Weights of a small GPT-style language model, trained from scratch on English Wikipedia.
Training: a variant of Muon for these matrices, 155M tokens, 13633 steps.
Each number is 500 + 50 x the weight over its row's rms, rounded and kept within 0 to 999. Layers, rows and columns count from 0. Numbers have three digits each. The size before them is the row's rms in percent of the matrix's.

# layer 2 attention value, 192x192, rms 0.0714, rows 61-95, columns 64-127
099:470470432490567554424476588535500466367573472482505516530515482394511439520555525366473536444470601575533477513529549545504509463509553507452484577549621493448400519596491523479469432454541425
118:472398429450593527523418502426436463479462531554564524485540522559448510429451548516470461431532447533518565462436351486511474570405552382540480533452473463433529536500583475461510507439440489
111:553452508383506543469425514494507534508518450557460485428506514535429524455501637480590445564497524540532538428418497550518522459506586562449490500480500584518404519576467531525548517498643532
101:460461426508559466534504532557498597449374467475500511474528538462449521590577532544474439486501514600520564542515463475515442456466485516440456485528455413586515535551430505485495466406479530
099:566473475493507463474438467528475438520509565561515427493632509585477554532478496469530526380458487553460494528555413516523487474504462511554542601454544539440525486408472503482539568527444496
103:475495458510504555553500477445580464399498495409498481594492596483537530504560402366497498503577486475521553517478617490494603572551541561455564471480523551410456593559491357430501436498439500
097:544485452460537478554512522574526509493544544511492475465549598433360463440496454507601476444542562500478466539527411489495542461529483524465544557475475516517473450616555576468503444508484470
097:460444486516554565571499459470477525464474490514532510526464566512492528465561482505566529543458375454537505528450516525524360548416501503506535579463495520540464568468515469467438557488477463
115:497527586536400454536544453487485457538552509469483523484474509524452432552515475456441586569500491541551529386571498479490427510564450517417519554497527579499450565330519539556559506524450489
088:406495496483424535482604319608465452480472532471601412477526493581494531396512586530609423540440505491450509505431407582581457455506545456533536498547569548451516471446484494483416451443511506
110:573452508407530477594433491502444510485480491460468518486539577442495521537458418538509450579556544563498485525502469563560523516529452480479492705405362435468490531513503483502544529446416475
096:447439516450485455585524511497552524472524463484573457423436502416536508442490545477498426553487489513467492477383532576506553458498533550461599555526429447520465547602460567506555505554511475
097:512490599547486558544541537406494540481547456499418564462513522558549456529589616523490574461559461466549446481532488506527465626463489498397515488460482527494429603506616493410546546549423492
106:495441504366453469601427448441524511550439465442515458466508580471521437489460523523443430481476516532492470463557504533454587415525518441498473547585463358534521513490537508549508510494610470
104:552476398475524548543446594572448475469491583470456496521563498424493530535415425509446482551469433475472448562460460560482391455593488541384449565432436520479525446608532570490530471408465441
092:432538500419517492391465508529401497454499557514473549455500504546483501514511535517561475514452510580491477601457465471474564577364462496457436559473537559397470389547571508503367511490644487
087:427580313451473524479524438472483569519544493511525474572566529450448530410473484525510455497470470536535517491556449516618494458634463446458401489435472436427468465565441488493508544597521579
095:521495520548501564464685468562447541516481489416574503553541624466522521475513442558568402548450487480581513475460482578445432444513432411523560456542504356514503508467547484475472500504453495
098:516542562447493393479447589466442449524407467479358513541419490510509468551526498515403553537553468535496525490487621535492473577438440533508546565393401563534505511523530454538517541438451503
106:445521581534522541493522561458472507444468434429441517500465499473504419526508426446497509453590409470560479494550465439465422653385433492578582441458468509432477488544543485528449556578551503
084:440527426411493478436550489499499512413566529489480488537499441495396484488444452556529415436522506505520592509492469482456448579396465527529596483478498491581514441504571536443494480568529500
115:503458527549566570523449480418476450515519483446466466476489571526602480553443483513546538521533473519596529500467481528413516643444522561544593428566509500520523486423536440513466496422474431
091:585479600513402463415403486449451442513465497537561446490382562509451504479457530501531466495502521482522506495458535463489538463476501578482528545559439640489473561525491519617475476580427553
084:501369570462466459588406518509516538481451537563478525488540549589489497489545591627459489487579506416472514497529431409585567545451471475444507543494428427455515542455469515466523460515450448
093:480459466504536364604542446540534435488540490509485520428561478542559501429493495522396532622601437525405403501557405576638515465494554443532468551472494484511543539462418453542484497482578457
097:455549558549563493436528565547477440444395501518556452516446512440510458442489485389495523420508448536474391496600509536532477521556475495466445521523451528475408436654490488469461484556478501
102:508484603514544558503473541558534467520485508479441457493388573460456490446575416483511528523517578504506482480462525527460446493511509506581455532428465474591424501466602482507552441418438513
103:623555512415526495422471487537519448496445540569405546525482485570537468484531577524426512507494475545479473492471473450520490542524441497444573531533451481432432461560588456454399486496513508
100:539491642505487483480555538508439447541473483489560456475442510585503545520556543495441514492463513513536529527547508451466386467370541530542560472524567572513412555485472561556477490541522500
089:357496591405494448460478473502433452577505500528451486445460426476529541434451523561475545481532531478477484537469481550517428617414580489531523468456549493566478546512544467522535531487532495
102:400535455500532540626546434535459453469443541592533475496501558560538544476554565544608534535455497442475549495465550501477424573481522529482574508500486385580536475436530488490486529471505461
108:494519420521490538429489534469477557443452471492480530569537480529479530497592592468581596583485557510509552477456579445421535516495593573440497514507482484515497539518456443502435441364599507
100:511438565479535562560496562485510451537508500480484415372531516516482533535449471490505464459485547546446529492393530484475501570532513470544558558501512522486506483480612486457549457482450467
118:466453416556459456668568501523535489470587470525492488517473503551444426441528520488539459502529455454469533507501501522426515388464500534506561501454500458538537541526456559603470496500478479
091:456461485574576544640553479537427507525434442534564511491551567489388580501587503575461511483515486486411482459515468565508391507508428458475449454572509486510548541463504521444482439482517486
# layer 2 attention output (transposed), 192x192, rms 0.0522, rows 61-95, columns 64-127
093:520506606425431412482510533522520526539521539425585511499540542561481487524514536508577601494540450505493494488448414498506488543423468593466469488513446512459523472426388545443511548513493459
111:567541639537479433468533531443533523495639487543428574544532524504514484573458499536487467496487527459509497547515535461518598451505537518440440529516467638484478531448410520489555494511526551
109:529463494583486516470564453567417525492518542489555411449547514485531587513569471476531541514546499437571527469571552465420379453537542498550478434481570540515508466496436494465448428582469492
096:419573442544467525496413501490376458483579535520496491506488404490512400557468498537460555519451541425526524591478484584586509511489536475514550553476567546466459450530451449490560500512473450
096:501528489501545552567618483510492495475577522517484520519510537410519515483459441555413494602437520488515433553498562478441521446540488460432458619554495571547505457539540480471502510421484491
104:453490533496397501530483449457444516470420622510504499502527496472537515449462489489602543471469485619518538460520457467511485489459417485442452504517401421484506425472486604498530565554543438
087:517473488545497513580514478436449494557580521430529458497518441517548588519480511500543498515429543500528393482450579457461521530505484517603426418495473510525547463496532594471528455560402503
087:498551547507402470504512572549540519388556453485542554552489562463577514560441485504471461469387524554546444407583533437619561458488561606462444528491492545444550476496476490547569464409552477
111:454539416558636469523487511611533428423465522529496485537463495447465444511510535490500544523529424547451575432526631530511511487518475454470509441471402447493446515507535527388477445401568536
091:548481592477448545477507534538629548437420525500483543466503481473557403514460472575480482528432507436525483559533435422446448456509569557540490542422399550468570478468426510527466575479513518
106:477494533547544553475533526559467490489520620511422536584439416466551466477519441564554463454458607580464470448474443449540514523418441442468549430507541565482473516478400456471511450389492539
103:531525499497479393507501502466411507462587580526508477481572525447516559502558563500491482527512574604513498388508469494462420424407487533464467457547503531500578494473463520507520473517556454
092:528543470507597378545459496531537423427494506511558497486436468435444455519491477497527536498455455585586571352529564514601580483499554488536446436569475473532501498529474518458535474417477577
103:472458337558569465433569574477370467503495499475465450493523537456498504500572512543494490612589541485465447563556472516470399626458521549445496563464615556516387494497433463502536505510490567
109:425520545555437527545504519543447560529544549439582503565456495595518564553504479529536578457442485539482414477502503476541615527475491461530595469474533547491503489486523599479548457475535571
093:589510552518501472502502459423574585559489472484496552524536484462520462459473506518462571560508487372554502543466495516553480445494580543486554390464518532487537568485481480477478499542449563
083:523422541539488539473427597458404515457564431515520465468499495471531482613445440503469511576496484430447463525523485514439502438486495484513528483489458559570423571512545554547415501560431474
099:474430541475504407424409533540542519471591495532401500377454416445513422500531554444570438461450562516456447436471426495526529585427563543604539578386454446474542491590472533498476452482378438
099:488487462542566586476504469486507486503537518467493504530437557457514513421543475520529496528349476533456502507486535558513599549445405441488526547521632459478566440474563485418508473528519471
105:532457522452468539474481526425501501584572510470534529499512553539487413456438547492513453538434561554429553449441509415537595522531481466517509521536499477491548585416549533434507457561477526
083:500448541556545508533426420546520489600502442440474499515482498468539507517515487405444545617419526348442450528554538374494589424556552523483491533498468472509535500496515462525471439504530533
113:535440410533431465529490602493522512523522478449536516562468432568482452435554516539494465482474498514509504411413489385550529496618557449540467566423528525454534566543505485378532483537473577
094:500482370619538489512526507498450470364496530531597535489595504489510542428535500398471499437475474511539540461533443559427370479531489412526472458414468446518509465545519514587503548559513516
083:519570417605543511525538449538482487444550485554506485498538449459478451540499498508501500461456600574581544474516512532464477444508606426619481539554461506438407462536431442497544500412539525
090:455554581512509560467523442549444496527568484443494503556475514513586451484481423528525495502508582548506473506475582450383487439533465392562461495490536471489457461398554469427512494483522450
096:486535592477524491570432480478597474474584512523550583522561513487488486441455437497510567531493462528425425550460530508463448492456442555453566410454460472507532532470455558512473559472540522
109:508453515492543541509468502504486497478413492548531577495498477497512503452500492504545443400434535566528451527535495530599526525428372557487527488518487484522532496421435443446577432444512447
094:486482470447481542494442409566499502573460532536492522465451472444415445488489459444499600536534456459423545486496599466517486480477434371598464427524605399503479563549469562466528547481424534
095:434554473521569526498469420560566468445431498479492494460483498545568453488524566463557498521522502480526579517505543475431463469602523439522477596461540461425559472482548478495502478502492429
086:492577566535539564488530442521553541539530468502500546582463534504524438489551474523490464528508463407434518527542531425415559409558507495445525583453499546482501551416434454426447468507526562
101:550500437511495419494479622552587435430459423482491515477501442456502494533486477438569574638469517519499502468515585493513485467533514637406448433478362513500532497532473529492512526468494528
104:550452499550404459470464491591582532507457505521539460416514491494490475432559537439499623403479426455428556446517455493532461540582545525470544465476487507460405484516463557434452516552463484
097:468593460585426471555494460377465501412450636485473566530560562493432525535450482565554554483526459444615546499614501502494444481483560553381512483500481542531447421535457512431596451476554507
117:512468498547505467479550555460463459486514442461465457503551501470588505513521540512506444570456598578589478421562553475458468557555495565466436554533460521475452458426578543478549434551529484
088:480478506447467445460529559488498458376544488562489526519473392508563458560400488476597506542415606548413425562468615492521566541435482499492540534459419483512535435472506497497496521523485510
# layer 2 attention query, 192x192, rms 0.06, rows 96-167, columns 64-127
058:425466517446562471434461541537519492462499505434442453457426403573521456507467477453545615472509559441452546498530516534525509544448500571481484501522540483428539550437468462470498464594544508
059:476531483463469551504560475535460419414490599527486502502424526546490405467415441458492472537422538456572508500557435605630455480521484438480529512522570521505493559518438595445453532527589478
060:534560503521498524601472526487499460541509586556486603590592511419491503503552475486484500456473464396488521524508527497486451466480507530412482584482372440507454435479408531530416494547542527
068:506530465475499503494568366444485498431493446528548505564496554520444516496517489520457532432494476531499384505493501446453464568550474418414461544469423449422542533550406559546539508505519462
063:556445539468545512556558358517510569491548462390466496389531447533535579566519511570519478506597528527538545465495454444401559500527519510376483502483628527449506432427476413452535491542526559
051:511495516555490473451423410484484499513506540455537560557547439492484520457512443546492551484536524509456511432469452529538493508480473475425542485592502408530527456581431501462451522448405507
075:503543536372485496517575548492511510543494499605613462544499506517528488584532431583531498457469549454556337537501570408462528524520477491541396463511483460417497612490486531499519437576510390
053:601531479633517555417499501506456536548547571540479515509473513463500552458445549474487513569482449455486448541478433496406534505515476501424482535527457434459473504511462473468450519444384487
058:500532537480511532450539487447501582501539522514505505580441495444515488470526429507412528508544460549518399514459498457463515533530425532460472496526446522388522494470542564444537505531516507
056:512541509421443470482495575496488600607476428509518550544527535494495520471540510505444481486499404392427448497463523560524521511462497490480480534418413488502522491506509513542476583366483612
066:440413564458531534529606532525463539542515536524550426527524459562530524569481429510488498620544537453595525450520499557503574486428496510556495484502571473497506571466525410481437440516511525
058:558538486492461529553488483551450543512512430506490493524491447591468535511452495509554574446484418530524515424435477485512594519480469503413475522526483522492557459506488404530589527409532508
050:496495629424528543563454611555448584557442617542552446489498488477437516517502470436461487449475389475552526495419551531468533528513535489441427510569502466477558586480572499441458465478480439
070:472496522424517473464570481513497516494473539537448472490407534469562425522498482583414521485460520540561469463459586427512472595549538444461436533527503529441527677504522454495538463529506465
065:459491497467461516502509581576653513496477501553502537426525463471453526465396481634464536458521525367505519477544445446590493413503561469566504448442486547489572480485464434571576497492545566
075:526440485530476545484530468508510496425564478400444587405543511519486569446497519544589508500554438510431577481423436548599526501487566510488568519510538480521519380493478572504488540470544587
056:474323472450488507517469600460494540497535523583566516583469488503548583522499530426515469512514613460516504503502446565503373513597493507516623537409483537436478478537495505477453505597544501
061:463543452489474544576484609457451557504526470400424477416498433542503414569451509471515437465502471441460627517400440485541498480448559475515524475483564553513500404436481565471512446538502557
065:517452496520541537497424459505504503565417455395430460424498445534517572525488539477511508475500465478415535460503533451498518473421564556493466488538583505590451389468501475525484534514425594
063:417444500382550561477485561532552493530580578622474507445424451470538502562445439417466523469477513464520469562485548506528488492484445444526500549495498509443588639575562465461415443526482472
068:574552508511488564568443387463468506531461437387450537491423552566487488503420491602547563491492432540443536482491523542617567530474533501423532468599531554621487428557459511480509577358441454
060:488431463576516506452520476433410512459550420491528543500536442534462493537573528513552555398537449555527455445573557545537446558572486456446533556503446532543391403567549540547506473505462468
063:421511544369417585461581530513516542504448510525573522612471478508563485564523478396507606499550469515560493507444538513553456550534517488508504479514438526393526573479442535449468537592570444
051:442481545559523555440425409474624499494537551462492519478518477529523671567402464488520576469480500565514430540493484426437438525543489531539479504557453444542462505472465465470524485449529542
059:490460518367439474543381502480521453502489554565528543390514488473491618466535430554515571498464446473499430428487603518532546546539551521501522478534533516473556490563448441557519523500535462
061:523456454546591543539571435483494404428515433471497562430537487468510554470471487513451479449594529623547400451311477493548557464521529489418500474456597534457534475517477554568493563483533484
057:490519474527537487486579535513490539477518499518600514564561428516420499479496453426489526491539496499513434628610554428458507516544482515596487341471483474517456474452439466603482571596509512
071:523472555552484479603517476593542503623485491398420490471569487593501512549460495553604525516470444497482524367475509544497588461434441449537481461472593497594450508535492462437526512478515616
056:473456653420572597534454464538489475505484485537408394511496489569487455599526479563528494521455493531529451512459554515459507495478472524424375471503507551538482594434453485510504508557584456
052:521591488492523536531445616439409596524440597529400498522482482493450605476511526440470418430524503532442481570477554483480495492495408522521564449529529522474510481554477577434463545557504442
076:501429534568530478485507457513493425414543468441510436448612451590482561523503558518576507523553514509518510431437543539491585450452543522547509444498521549560487471475510497490496546543521581
056:496395445469465465532441458441462445480582503480563458396476471512489535527519396527543501487509550577454523592571456507523442474547434566509423556545577517474521519511510494557486518473609467
049:495446415494480557413499526476452539484586536456563496401405488486391414493536583526498451512515434403589608564476490555507507555553454527513531581381444596497544443451562525446400454500542419
062:421538382601454502420567601504554470465450544541608470472472428406440398532569476432428594492456516501525466536406498418486462591527475542471484538476380530487514530502526497508396430467500477
055:502510567374458526524532434469554471465411501527560483413377486460506419482468485496449579524504493448515514529491478514595506471588573418513409495501522501505577440478518476509508446518451447
063:528418406556391498480585469430479452577406375479510476542538511511440455490525570495524538449471431508442492512548457475497531505507453499508535438554472417610459448568477494538504527483407402
058:558501509578469431610600470466446453536537352500484482524517608482509389484525490396556503542487416541509509453489480495509592503508544476491466571451495535587515522505503528533471476500532438
056:461440448550505466523478618492496404484463454414421545469607503484512483508489535472460463592526460445402576446443503543527506458455497504475529443438460555574493526495510528491441500461534520
060:545451535440473474454474483494526462456481610599542560565456487481472570430444464489517507424517561436494445591544513458575442552546520369462493513522452462497549549480456465545560504487524491
060:471442461489487502481539566448504507487511540542562506551495484436463448507534533517424522508537465439490416588462557498508472548540414451631487494400437480454499591509578573493417498588572500
059:486549562464596559437497577527539475526506509592504530449451509490606549522488398441530438468431492537489477584474481508376420495634438529448375510551514444459512479475481506458416422439456491
068:579546405572547483491522558450491362425559523566634496506509544420533549492551456463436533446489495509465410515569543512478418484579509526429495575540374501478533557512552495585475479451541485
063:597521480521552427444475625376461477555475552574485523476484544468457537377504507487537468531462369453455512580594510519462475524533451479398504433574459392554448476531495540531491525465413463
074:576533435555476493512447438393552431482513458514463554514471583444505499498492495433499543451388473503487490477450482424532481482536537547454544485498426502518511397509448496510553547374501464
060:456541477516482613408530477537473559454491605538584479500453440471518428585538563525488539477485494513472475617451481550477417480614441451515521517477414538463469535522602498468462509523554450
071:409432545506493472548461521488477624473456551433515469426523483585404521516440501474534440570515471539547646516494472420482529490431485517541412500548574499500554480512453478498437436519547551
060:428504435449463541524599555534485544452567531505539478546542435471542414610531455500443545525454498549593489442411493481554514527526432492579470439403560491366484587477511507497565467602561517
056:542482548459580564527476544451529511542452482520444397414444489579515538489401525484573568548481491445493486484537506453533487498435507582609479510532483499540514474522540436473479460526556536
052:506460547580477430459522450528521490548582550490487542451509603473455410458497529483447444475510416448469491508573456557434538503572503519491517564428467501532515536568541452433494466474445443
060:520512493495402411521481372530562419543492506466489471483419503536531485552558468480532548397520552493534513499514443491540417494473586541418476590543558565469503416546411503533441484469545512
057:519580473580512455349556444543534506560550498444427490458587459496489462445566569453532517596507469456426532444465458482504586474438546559526540473417478455476475448496517519453492578449446557
060:469421612448574543395490454492550552443477553486413452498455422542599495567516526432583519594529517491505533435531462517490444503529503540382498550464543476513490541443504439395521473551521498
062:533564454537457429545486564423439484542488476524525551615564558458403477480569555528455436444458486523578534473481458524485474549435520558451585502548423503589469479497498515465502450470515450
049:494501464506505460507501525545480411515492476561532469475515459449384551499522587473442494413525544649545518568532515520510488502481518501533558523532443505513535524487566500552537552466538516
055:476503513468498603432451480509411505590631627520568513455543508441495494572487489543490430575447482540555506501514545504506500451462502508568511427572549489477490478555510495492346519489488481
061:578470494511457481372534587460469525511400515558396605474544530465416509462478528553584454483453486514502450555463399455410468488515575436546502465497422477516378404503449594478547501445450489
058:460461583496502482483454505585531521611483516417505460414592354598445523530509571581556505432490487498483539433510514624495571512470485450573478507459501540560489459482571461493458438519414527
051:458551513432521564499495510501516463387487475492532518449517498531475495475460398563473518511566524538494450504605589538415459510470479536443496486477535401442492377466374577516457544476444544
060:490491621483483537524484510448536521471560528546554497489468438531431576534427407477456562440508535538565442542445499542553440552573468524450408544509505549436578581515489507491475523517570499
056:551584528477486580542444319486589478493474529545438538555424534407531470501451497558479540546483542484553513531459540441486508506549450498448456529489545487403488562444443439493506565434509480
058:437402518453479522504521445441544418500461476503558448405474458550470566508519416549511650529553576483477534447533479409531482557525437559487490489567535488521553543489475464489470455460500480
071:495415500528530495492457434542465367499468496406490477417541487527444538479433478521561482549569489543549607377546551573536547493388545502515554462550547476591491439461447519516507529437468591
054:544484554475535570565376505496537486481516472455608440538420549522569625473459544446536542470480460526440497518563433586528483471598520503504506421523522531586495451502491459514609551481431507
064:490534552553519495474619432463426496555579561501467448559495538453472462426543418562568454571481549548477443503624493422464499554464437472508532565507543527489474507535509458606526516579575449
051:515590529520495547604485506455565523433546521558536490554442573406526535392452442539466462483493563592487432510520509428489507504548462534523455523599509484440557488607479564512517484483490415
059:604511454582457455531449565575485510550497465475504527464567545428479548508487481541525434507485497455435500525535446541501482441462520461523528549547442546549466410476574527545457499497479571
060:574477547511569465466472485514504524495595488428494479435415558538532474612471465533474496568466564557451515447525504544556497464537460646513472520547515456473475475513506488473350460460414506
053:544520523445589512546493458452573497438425558532538447580457474472492543498607457438480512509576501587475438536578568459470479467576500520432398555399476521431496533456489403542570445586535510
058:578605439545444444500508505448481468536444583550535558575465508430511444474551569502429439468518512498417499593464419448487459519547541432467467542501474516508500514530475490458456517464407476
059:462523399529542549399432476498532369470531476404511516465602514509513463419469519449560545530481503458523499470514487439494465528486568564474483446437425392557487457565446533463441478507505512
059:438463497518445450554365533478485527531467457536560554519503460437523554443557478489537530474449527442459456505547504503530508547496447572492542592496506525557489449573504520505575465508489423
062:509543441513529492515560496600553565420515496542534508535439523430435474517525501451367511510476437465531461530461438466443559508534484589539481499448421574427561493446504544509497547508511511
# layer 2 attention key, 192x192, rms 0.0611, rows 96-167, columns 64-127
065:576563432567462408511418540531492415392455504500547535550449536513534505477428483531471508434477489483537437511532516539524513604552477444534457581534442495497518503485515478551533467477569473
075:515484502570504519512508454428511450443514458510456496538497545539493489486355485525562476545509512560552500493503550587440524537493449503537551468525462482553524539507486536515484523448443429
068:498504541562517506579424483553470405520544452494460473464601558414519519441572391566533491566542497499482552443461547412586439425597495487532383519467438462451434480472533423516569488515563506
073:484531490439519519479460450424526538487470422441468508513456569415499539442531537509406480421465469571545529564521552509538480528513516461519564553473415434427448318544459503545464596441511510
077:469423540486496544475593502534527563463476473474476479459489553646535431525540431522563455535525598488529526464565468489564488457485394458517491473434670547452594565564441410420470499564488495
058:488613541429451513520508476479533518445431503514565469516496447415448482481532453481418448519511588509511537460432491466484515542498500487497502565437399587360589406419443430584483511512546527
077:577553500547502560552463503463445439596547436518582544511536488494528576421559501471571548507474490557474500490461534507406461428521489523458563515533476432486451453532495587414504538496448479
055:516575481480567506476491559552530449519523429552494442549533504442536582450417488552457486468590512495541491373492425558511480394631535580519503396422445469461533532539432535476529437558505476
068:553508450521449480527523566487567521541519492565607531560510597494510466478590459560529503581483478473445482474519457468567452445477493462449366438490448559468424517571595505549491530518489458
067:532500544416445503533640473555471602608478579485568479518450497413523616529534507471439487526598475483466540483417538487550545460484491460451513490435533516540531459538581484535545530519418565
070:549462509446480559515569529566527476529464547566543498566523435464587557553582517394451548495470561457574540442524435432497522508472520436459535496548497465459533504535529448516529485599447373
067:562475521480552474456596500511435491511472524497456373619499471584563446549422460456524539460493482380465422498475484556515497484549493508473558479471533539537542525492427440514528421549486480
068:492602476573475387467480593543491418644500546528613484541517495421497461457529426460519425560486439508419611458479474485455513562533482520422478463567436441474503549424461490511492495533566440
066:552441499559462489441453563404452513505616457602507512516448588459416476458573490552586555469484445490480452540561499574420455486589502505465464500532439412516437566494509544518495474503546471
075:521430529442526539424491548430510475565591586524549491471505459556473503562504441526549616449585441518366512535416475490462521494512495523522477526449578556505520459503503535487560432531342565
073:454524516408571591505521439454461564437545582484490452441499460556494441530467513561474566482475446465487510487493532508551527424512504505590428494437569478453589471582533454514527439554458469
060:391445474450512376570399456549586586495506386547456490478455548448529453576456547427534531515465454619464448485482504407649525556533451451528454541418515498422496507493460446518526478445480446
065:514514527529486540605482677494465468512577460444425442496541533490475550467422407542403506488421543370550525539499476495500529545512516564518529466533439536544511438466437595486505522586528455
061:485399493443493522597484557548478617526492424536489470470442536531512526521507492528473501395468636480512455431585453469515472515504481470480428462537569592492516521532497496409498526540536521
068:551570556433565406526535603486460433433518530602515549578431546411599518421575622483462493537375549439478492564602518508527499564532523490577489465573477464444494543527477497502613538562398398
071:539408569532542536466545426539516592515453476406470418450419469568507512525502569458545409587506494416511586544505552497605510535495590559431547467451543520552491510446488472509490544469522566
064:538480518427499462483503450417547614439534404525457506502413548477475524506539548557426548463450442435530605504542564536528454474604463479469523514554482517516510528406588471495521459489511498
069:551584515500423465565414463514562544528503431536513555591552576442524509409474554450509441542475507502487503489413479550500466490527489487445507521515378522449495386564468494600488637518438427
063:454561504531517515449439486534553494435521508546486502601448506495557446509462522503427502420411409475498451605518497486482542515554490543531471519509501504409443468404610551513616500593502482
064:456475516432542513382416478522470468543515467605546497540522563515600481412546502469479615557536583438445490464550495491514457570554422470426488571502509577420515556566560521460436499633551433
071:476457544530482589450570504580549564429551510473488525469509455458502490538446574506533535465550608491480500475512434471571488428445565464505457468459609476497523534552438459580402463560492524
058:597523471483491375494508558567514484532469527446440571488511505522512563384518466533443582457473466530505585466438480491565481503505439473405526549510553617541443501496523480490484530528415592
075:491474628422544472526598513513518551542544550451529480554463455562568459514483492424497447501459488491422446498511508500434508540476498505594456483479608518497555581398449550531577469564577539
064:500505531538491510406499599613487481603534523475534476579504608449551508486537397428516511519542420488549495559506446504415510481552462514456445515547514402436484466458414468560485444551496466
058:480596419533419433467522531511526454555598568511494479507510456491554554423454620460432439569539600518536493533419494511453329472540462564567440429497434512375474493436499550526450556622482535
085:501500526487458551463579501559490543460544568484486469506433439591527463542509465459512542442521509491502522474556406434604562465540441473528380472556563584459538592538519484413488502523471511
062:509548444421490459442461485503512560453427429489569508468433553494523481559461473506534572486493466498583430603489548560376593523537514493505507501527519469507582466590552467543501459536496516
062:460440464478588430587479494412529537473469433459525548495497390563482483499396547476534374444475513492487564435460519470490585480569480602482550449461545488471525510575468502486455553527526474
073:551642389528415518482503640419510429515486434536472483592464458396477472468455471472530549453449514442459541570521469513488446661495456555490500598544400495550446621482477553537545505477518458
062:497450454528466560464565613499496501490442483552491526436485492473522461498512500440517509498429468487518554496518456393472603461621528484426454476522556642570482431561508511446499539391435389
069:526453501418452453490577545545556588565453432529466468493490410536503546496475455544526551512502425440554533507486319523482435456522487539494505548456426480499497491559469439476511496537480547
064:502488524525555567561524498510456421453510566477477514484521522523525453454534425479552515502514511478471523532523444512418531441485552453448577499500626398623494523534377413578412447427481466
063:502505555502419563534517539468571518552571553463548473480481487396469541531553449479442546499526466502453429534458563417494549517498479492580454612464429501432516493397531542574447530470590511
064:513482422536520455413445491574500471497499443497459509465537510461464519505472516495475554492421476503383532461551479511534556626531532555536553576465578420584490467528437437489487575483490507
062:467492549464586454555452546448462458470522455499592567542447559493526459460488493601471407544532492526553544524445490489482510469576529472473446472443523580470428450448571551560574476436468592
073:504613462521505450456466539469513562523518551587441564479516630402454467447517471449466434471481440535523473551471492491442516486513505464490522469569511544530482481568497507507508409446437467
078:543559434540545557432489557414504368490520527569491520421507523420470480449536554553452591500521465481477484579599544501515470494486414433461492609524492442552498535465635421532456442440461462
070:482517495457527435431418522427421458521501501559456497454513533482468596446517468563454487552438528469611575515586504500508536545628440533489487554539430422478438522432537526431465414459538513
065:423493453561581456483423462521567483457561496419441459479487492502560499533473475567550449546536508436357565504511475544570503446468497554441568395498545524559459553482548468482488483461550536
062:559596489578441535444573502541492529434517427500503500580461519536527376519373454552511434556486432526564517496380441502499526508568529574502532531527433506548578445505611544487588522549505444
079:453433576417513512514502376525434524485466456500526479502488443531498562463548462473462515539487477440576521499497533546518454514518541442527526395466494496487584483496415536444523532494556466
068:568561491528453497517411585471537553571584498456495560620557548469502458450523449431501583477441454554422473512530466507454520582507433526525511573549455532543445528488447510605526507471492422
067:525426569469539523539598534456468498524604566441557466466453495536551523426497487467555527551486457480528544455517530501526518565497563474466427437483466611548451534512626436478583438456522526
065:520449552553512517445557474590460559486450495560444526472493512477497482504478506482507420428528522474469454449526440518500528539526565538522517501424504456615576546584521463483443429545529563
070:508447538476410467534455512474603496514525477590508588493555490427465503392502576528560440392535450521424598549437447527449484416518488437507516512517547468587536431534426527587439575459483448
059:502567517473497556554502524444431535505521697397557547475528363498443568489479465534461521421478526547404494400473472531556522432497512504565503542514515529482516550537438495487430491435541536
064:417555418479441548416577518501504454484487525495547483522425461486506483571508489514582483524491486552576525490491513401431545508508449496530521521511469535465567465400612482445475475541502376
065:488521502537472469495487500518528538537550478508472458498595475534457481581470493489493450455529515497434593445484521461440505517450448585508479451468397454518456499466547457504450495478623579
064:511542602522549462505626440487540478458503513499424487465534441585492499495433575524474497418544575497530549532526536576504544495424545447533484373529533540466496465487519459482447452514522657
063:491430479479530523491436471502322490570544414503485549512554472472448476468467515456460445482485567458533548377466575636495541466556493603448512495453517512434549498550471447493481439493524482
067:431572501516525512550478441547387481542439492514418470489587461469562542509394563562505605519507460437409456544450542482509503469505485581516508508406511502419455564488507537500538413493532528
065:527420566480489455486612520557451458448466578476501506539518474545495462536439542541450414524482447483537513467606477505568505491557517411579439462466576503475523574496447502492493475482481526
058:483562485516445553474549494437589545563492469538508584504557421536512499388535502523435544480506522561490448541503523512493460496547451481466469581515558565423486499501494550429452514552450538
069:512576489457516447487468610529515540575493522526525496530481603394499385454487517383499540388457421587432493586530527508561620588559484484460434484483501554462467479532521486572515500466389493
060:534474498540563566484486517488549579543587489453486476509505513619522442452566456451503484572547509566535470469387572546512503513509472515458486487525518445514471510569439452416516516432467543
063:513502467535440477422540507365612470523425484494565560600440547412494549528481459560492559489434610454558483584548450491414553589566481501504547515570486520453473408530564552559508505506434480
071:461495564448528489425611387503500511545521498554523471452453370606472493575470476527436558487524545481536461488519519521471599490445490441547467499538522487490564561450531449500417414558521597
056:477439469538467464519466488565521542425517441445486439556609599624486467624364521526461522524523452463515478418500495610485558496523532463441469457506485550554531393571474450453491546482521518
077:553456460465503540553539501425460349465495560460542546445498508530509414475547488514478481524488467582444454463424557585452419461465560467586624491494499473543512409531508428500488478459565536
054:473561470479553458585438419441500402473551524561530486452574558568500522467522507571525541594511460564396405466474568516541503421513566518504480468503443469497494508599478502511536446390438438
062:507535461426471559533530518482539484484501434453474439433453523524549487540512396543495509654582471538445485527530485466445563456463437498487419583499500534462489569505508464520581615479473532
069:494502412598481554448518500585541543404492491458494556416435429466510583588457496485506386510486480559615526469508544475401487461516571506503407525464508436527540500441482501535428407482538513
058:463546510469454579395588557492554497536472514505599474493480549541552449490504504545467484515507450524485557425480486508481462477543467492453368497527512537599487486507467415418418558577501565
071:544552487564450510592386497447483383538505473482468476511550556422444522461521529616474498465476528510544552505494480412445498476553524530426546511472491510512502460533420524480476570358454459
064:433542487421427541512403549500489488462582499504486501521556522517477536538416454525504492522445452456482363563516522435435480550502470516584477584444410492441504614513548527495464475519531560
063:460505396475469404474436539498495543471586447532556503496518534457437485530482429468523594550543438522524441495440489505412495534546456522460536541486427531567426504497510450506540518499558430
060:546485510617603460511489458472522494496401511450490527530466496486487552469579553442535467469545488519402533545491528472636494426516486448537488473538526531579391518465435497539580527374488477